Each number is 500 + 50 x the weight over its row's rms, rounded and kept within 0 to 999. Layers, rows and columns count from 0. Numbers have three digits each. The size before them is the row's rms in percent of the matrix's.

# layer 12 MLP down (transposed), 1024x384, rms 0.108, rows 158-180, columns 0-95
097:499488517573508450466493553555483482496402485465530456459484489414451480508481489535486424495497529543537444431444477459544540547476479594554522508416599624452614453554568556441510482485492392480480477438567533533444497506552405526429522438542584550502536499509491461550542512494435508452
096:520504499546517440495406499576510534441408530548457521576473377426612520484420531473389494500461461565461428510462496473487384475530490422429546524459535506532420429371638499351439523466530534468458571528530494481533509437510477496564540438561501567499488491492529538438444513437593531419
096:514543425437480549582445430449563489492534487516445460527428584552404484589507441499531467660506519467591498491581471564547544549562500577585464557435455525586504483604536481580577547525482510402513508559496481537501542425448478429564506532507607502628505502473460440575516546514534510521
097:479628539464499518551509553478495537623518515467465472517563498568580522470468449463492454516470460504489550576506512510502586543442521563614473549519627445544554567577549513575544594541497510464564549475521477447515508492456519478526455444432496442466485459460454512447498557491498526514
099:527592483486559486591458506484528513526508433497501464508466584502362508460575415530541433517396471546500544520498468488563560381447515438504432519510562476525468526553463617532568476562519559539488491558607543549544510527518513497481495502504487494514468523522467479508450541543544473537
100:525473571524537437465475542504516581412479498446640535436449423491430474527456548528419494461466458472541501548582583432397550583587498520532497497478489502473554487467536487496478527533543432426513491498459499509399451427511490511530467539461543536489533445453447500467517518521482558521
102:472430466538551571476490569502485523587518526523533590467577481566493627502392497497550444456453470443512424460568501482427553482553495475511549531531467506447500493455476468515487429548475526508469433516548464456472601454466494486511504504466479464510421560465513481574587550608540476498
103:440461518546520583430427401503474575469424496492444524503481513418528507481477467617463462515548380527475531543441550467542525467452454465444410518494453558508561464496527528528509501568548492447510478501539524488426507571499506583444430458504438441545549504518588524501509482585447616397
105:482461473523443504466516534598574494516497415459501531494449558545416469386474432475473514468478450518474507448455564443444468537472517508553556521493574511613438478508500458587479448432481504469534520489423462480500480426564454431398474451502490600513482541467546455500526496454488556514
107:551542432564494527450541515573563545567506518516470532475507491474477520438495551475538449444507513448495474492545544466580491527459362540611472501451539450467468509477491538541511560500551555510527435553485486516524489510475487456614423409471537561488503559647529502542487534520504458460
097:571433541570489628495413484497468540464409505456450459446491451556566554433523469500529446446498537630480515512523441515448500524542606483466574450563458512394496572488498522428514529492514536534435554484582549479495428549526486541498479569648516488569562567558531522505601414587490492481
097:497595504524521568381534412531424584434512442502469501476455418492539484529619586477480614492452519524507453501551576522560462534454366494515542517459535559519460529569540533520393516458447509587559477528488556471515474405457496440469527508499543489506565461456531504539534601513510606499
112:425468539481562484457439465428475384557529427484542508532558463580543530467397528487529488489498569412535524572486524538491576507533468420394393534525538534445520428485495533470474428554497506436529489401426548507504511486532550473524541504570503477494508550397506435440495523522459491474
095:502476468469467554528624432404555515488375588478552532495545525572487457532549576543503479501447483533578538467554544506493470558531464488448447425461505381493525552538512488474501573549536529504473457507471411469548537492573435530510562508540548512496596618429476422476426532519473570484
095:585506407503454540557492498505600488558521510482492505546485461453691453523596504531423590506451502410520509445535445459469474420543560471544546418558416448426592495543529504504465509524396478461573531513494470565421550433563465466569502556509502454470494457504571546525485489478496553481
101:489588485473519599459577353545448470503463547527477485501595440504534463528420500456544520504584490479499544465563561481391582571462490457510483446517478565424415555557536606641512608482596593526543497540542471426465446491494500483455530431513455518483485507492535501471487524546506491437
099:511491436532413406517456516479466462493497519543580519513478535511582472461534545552492509506473532472476413493471460470475510453486509512432546579459420462509550428435490418600477516539445453479528376549512523583474484376452558526476532481445408467442454474534539508474472485498584581435
094:490528451562458523403452439577537573448455502560513528505493533563507551524525510498494553594490497500431489572532496522477536463522521468552487432546445497544577534382617508492548460530432555512472497481513532518503526516421485492426480628536452547486473554554511502449516441438501494516
100:520433589472505571631445553425451378515556549512495492511551505515456527480422592436538526559519507483555565431436431449386511534430512573492536584506474393532538469411528593494423463480530435466437505505563428415534437463465451411521422438415521500472435432476529494453503532542517459457
093:458546518449506530473529555533613445421562469473480538468548380435529523514495493437514466556504573474442462506459455497542478402535533518581544374504547505519550483535560480491558512596495480530445485423529476611492453573471393452495483446491584468431519533496462556537494578549550506434
091:526445466517498479510529541486463497374509534552446495464543440519490531582554426471524453532554431542551519414601471478469574492433459538608454420534498459544527464540431412535461478472514459493490480462470481497454591469456499497479580517479457539541509488434511512509446427527426478459
106:479567541504504616495451551556487537592535564453523524352500557494520420477446543554396561479503508515544444487533478490465512522440530496497458491454452467523558549443549527604471477430486466530559463493515515525551547513549521448487525431469489557518551532500461533461521596508556454524
100:469433451427577525436508524534508546486535518489519488523537565419555440556542427420526374476478513535548387533386505559457526463421580464535447496478473484484578406533451547478544409545375516563505482488447501535445435472549543499443513547517510533462490606455414482521568491570445479510
# layer 12 MLP gate, 1024x384, rms 0.104, rows 159-181, columns 0-95
099:590502494429504440344502523426513435477456534546566460566601493551541464519483535508517548437454467509479502500511506535506457477555509466545532372524459494482495632445546497501415441516551520445489424458492469445524528544545467440459488505549499536461471521546597542501503493527566557480
094:575560447487545562496391538459549500521504425443451543512563507471502500524519544442471544598571481537471527517560491481467512472463476525521426540504534474490530553370450541467538533559467531507427482524597488522483435484492410419564624552507488453531372538584420569582506498515490520402
096:520527552500481459452555479465544387563507524480503484479613614422383521524403530482504537513545449601516498473449498402519515544430476519460409537428458472488486472518529615497520405486509485528451555557465541472559525549460477557370563537512494546539466504505566496480526476551521425462
093:462465598526456471456502598601506419585550514523394527567467392451481474569522447513483586459507504463510577504462556556483449591563512488519505560540406482447569540507575511508468392545584433553499474469433482442474622542423519548482554530416516466541564562499565585568553455449486487520
097:452527503435510543519542436489434483439615517522552515418556503485533556450612528487498508503443481482461509478455483556492512470527495468512554561497382522500547513477478486495391414443560530552531460536450423554420499477445531471552593558477538444427448554537499494493545600542516537510
100:535471537618468489508474554541530390500510606497437425463499515456489491452490519477482458469525402538589402460534543442471406456575580479507454518504490600470555519502433489603506535488475572465460479472451513498501507570543470533466533462532493510441389489526488564445444497546504534446
101:496519504511444598481465566517544510459516541509502546481562503575478487551492516485433519517453473519474556544551537437553515497408430547526481410457504447476510464423530551516436455575397520498448458504489497544617503601431518567485504464485502478498475566449546477578474527563569402508
105:389524485574516483440447485443470491492477471499562473530518389532538510473501450468419459471538511511501402522531398448510493532427544483458528542558498378537455519467518415504476475509499341459450506473497526460518518444425495572509512530497496493551513505578597467437551542465531480607
104:448417573429447473498471495484490532419517523440466547563537535477477480605501474407469534506520496554469470419502503428450555480543506489492538528452557555477461501464374525494426449448517510576508469502477430513495496493494579590546427505524622562435548518572531441457493502508454494439
096:433498491452411595577516455430425455555545507439528468436537491485392484556494482423457568487427563456567484396508456516458506467506473427552461567485459561455512496523388500539555532458532539470498485454526455470505531464425511545523401460532550487416544495517477528434472478496504556455
098:501446391470500486515582506475529551491464448539515523429389596424472536516482514402453534549466590544517515544537447491536496464444427488425434463510427513522510491609545448566492485490432465412458473495510453568509473490476570486492526582490422560507530629500432507559486508600485414565
107:551516538510527618518459577498444381460514489476507426480525410490466517501464447526533428496660518564483417587440525497484569440500452461519488476437375480518474461520587546428533388496526434497483452504423470527540462537545468519515579467473474425549573630531520451556563485540433485485
107:449462528483544439497539487462549494488592473554564419474461485493476523598449456473573461471460498523567520578481496500583441527371510499394556463483495553557468488594593498562436484557504492465532476526482540602424556596418588543445577401525488538498521592556461492494477530526466547434
091:456417521549476479543505526449532501485518470466527481562651524465459501490573506456504513413522518506528509542453521429512565431512436585468507575508442517464494392494588442477523516530529528525491560503520476482495516605483473438435543519456488489466503528493492436583611458519491479550
094:530428517454438517486444464551482531595586553543562463591544559565546534650463471524455454436464440479375523606450463375472532499534417574524534498508510499453496480552436444527439433489446553510460458550584573409425564561574521471484454486485499538460477535467488600509414568589592449458
096:556505459541452514548412414430398513555471470463516498561585509457532537472429471456485444529433482582462567499434465463494539568542426510512510643511546444401529536439448535524586374476518581589499510482385566497534484513579457538494444512489517558537537507589485506404540551489504505565
100:460536544514533457484546473477566493576454520438476496449568635467519576479524462447525435407516534528445475499430501381506416520475520508465446535490514455561505503509560532555409479508520503536493574496401442501493519477484572558500451468462461589503416408498489474560468439515415547503
103:452516511477585554540533420476554410462515404478521489492450498555367509516471585443595450502573537495552542509553514518464584506469413455470478441464485503505483517435412575453407555455531509521433465412588462448475479450493501521467424443501522534403390376470611546522525578553464497620
094:417477586467658531539572432512379478574567465518571546582503462492504553556519507453521477380613471509554585399540489506479519479548439458505516444472575503544548490463556466520516416597498426579513444484508561502447463469576531476474469442491537457559479515450439518420494504494476548482
091:526470645535464340516597468593494439484477494509452485480562458469485546477452433531391583550481544573482474410489498533517530513488463495417488417414549435395539491504583539495432431466525447548513441443533571489502508457487580413515499488629526504531478453415506543413562542576408556463
099:587457557546534530564550504518493484420461538529414515512457501507475409452446510460472495527631482432515408547463492479610473541517521501495443506479437510589536503625467491510489459516494465415503518498493449456563582549547445508418500473538481604536455477463489571551509571535506359601
097:499482454533436607488402531540508505509525504605503535481515493573529530486573524423520505459532489553541466489458378438543470502453519554569551471444498570519485566503475549433466485529550578483521529526479483519498486561576442557452511475546444469511428530492546618510434506470421444540
091:497550491496428514521477576453589504415548481466521448496559474484523575547535562498478523468593506510505575422487419548432490448519475443421416498526451500472541479572503491495478575512489497531481437472470442559388465538424539556497480490458548530522502533516499578443547530464422412455
# layer 12 MLP up, 1024x384, rms 0.109, rows 159-180, columns 0-95
103:479480513515568389509494434420570603580537532611478521538467484527561561547521540558593527546503515481504494512459469525545499480480440616467485544426512495506598551577452522407582526548525540568463514490491571497478465467577555456459546474601523463506519512502489433523471504550560473429
093:382474581519540472549579517526483524575588552535556420666433505495473510424420464482427501578503486495453443516465532434511486417381510484463465540528491452468466516505440546441488417458450463524597518419576469417572506506424554477433448494503520567533582449479495517415498500422524520475
098:423430491467569502538527534384521534498561483421455527552459525539489480549473476472441520540476561407495492505482552493486522405531492425416499485585367511468521488558618535481602617478434447521503420430434397573487458475622592449614418497471429527481599493535477560503498474566486467499
098:594622478456579501473585523548417547528478578483507501500569581576536537556525543524455481530486437447530469506487584414476533494481515457565432478480501583441549536544519598568512517491476511507503463598508458432498499469498580520475543465454571579440502487504525430468481403500548464536
100:567513554502452502581500507462599439435496522419540406503429611501529472428462564478492472508437584564551566488466528484481482513550546467488489475463571584517505522445532565481397492606460492554540464556565560611483485459555395447501477438484541516591508530459587504599478403418478528481
106:555484575467496483466536455557539503503473562431382470501491469532501557487531536529546466449448522468463538469586482504575504482430508446527560436422494553580519515468531532407425436424449536531671500499417529508504479481456492524509447441586479478512521565456491576454536480487499601501
106:433560547513417555521481441455537483475527436474507498521487525516445562518431491575407453510507522501463571462463442425502489445459419519483521554508456484542468518468510391471459478552561547612439448532519520438463539545530536483575571468512497527519549409435517568501465495539523461518
102:416416412559472527470520475494439539500515592570491504478431537551477432509498540476477437447520489442522583504595488535476534567476549528573494488498421441550604414476513449549553457493491482550555489533483575521451448419449529547473522528497456480506492505526552490498509516576498504611
099:450400524525457516500574584556402573507558471517438516535535551555520410490517512475485460502520512636407544447500456511537442476453401503489496582460496573536445549533592493500485455529430554480573558592479508573464473516479457504485452489472555559500580614492499503488577390472507580467
095:532512553445453516451580459639518520475426509501480503519497568531452468511549434427551527444513534573491481521560431461559503419529457507547528514496631484572495564550511582462460549423500502509590438507463484513507569533444525559398542525593535569506541504496541501507523442476545650508
098:494537426521511520495570637451582534473441422513549505484492524501437470544483531531471418503606515509499499458478510454601542420491537540485482446470557455474442512574491431553437483515461571535519543490420543562506583552421571443543503483621437468547584523458433439552475510472564476576
110:394597475590517499482421533423480463572509489463463514480546459452539473438479552566428467533475483467514566525511454473483520551624570448506474550496608491415609552477481493529431476459520547516485469547472583454429473507513512574510434576536549579481528495430521545471465531506513497551
102:574520413522399540430511513526477592483552429505478505509447550530504461514564546491411389599505410450511450484419551555545500552571379570456482454531468487498549434376523549483518530484520530485536547460546521379464466493465428549467509525552530455519582517436562443576529408455475440545
099:465452379434438484491475472582411449475424476482506527488498475520467444496484518513541540431503544543473424536504465561573487501519579431445512581561448463529478478439515438510393457462658523542554488497516508556449532621533542528542488597507437518461545520527431506490556612477467446504
101:490497477553546648607455423536479435446489498551515458571546581450543525383492540544570492549518444475525502491559441449450577578498478533514467528593483479545401472515492475544562376597525462475517590520520550546476504546477436438473484557485423567491477440486494388556420444479537550534
094:527437552435535476504526533499452518471492543489477431516395478490494469626536526578573536538564523463612547508512449546407443477499517508538523515495423481576467501518418551525481548504527537390444492568551489488561499545387443455557501453461536486604522504495551490508502402500474448484
099:433535439456463530425465422501507533426528356362424470612479524499537502389475506507538491486504491491431481481504426401478486439464539496461518519555529422465430482514516487510416458571527488466468486493509600538460441511604519465487540505449471577432548458497557480657468551469507528423
101:552477545529538547600528528539463477536531567429493501574458495538472543382471465441548449495532532545490475447424506570530482523499498498536434502399455498513523583484524466518565404443485444477471503417629590427459462503479488432576477492437524535458477548478567502518419533476562498522
097:408537532464522572471454459499452556468536461524526527346536551491486569441500551530478504441513494570524562578574466561512570488479549506522423456507389516460400537477476500522421478509497589516509487573480447459549575506545477487581487493432492446450474562518533451583510527485575406409
090:514457371471474636503504544442548512520505547508426499489455546526459432531537537459476513496626445474564528610550483378453548530547455482562494492612549559582492436485413447459603558526496480475527531560485382586501596544451472584425513562425466572430521574478467432524417490434582430466
098:435495491554513492499514568560430491517558390484529461515570518539417544507508508484433486423473496419483562504435460533512495458479364537474531469499519519477529535494509552490484481464464545479475565454481516440364478498471430481496476546409436441505482470489517470493523440480556596525
096:534511463547395462518540503485596498582462562397576566483544507461444543488475543551541518497425520426487577514494566434562486406538598466509573552522501491441480557487514575491568492452502452519554551539511453484440506449365479493539488529546413548520409483504497499540499499558449563586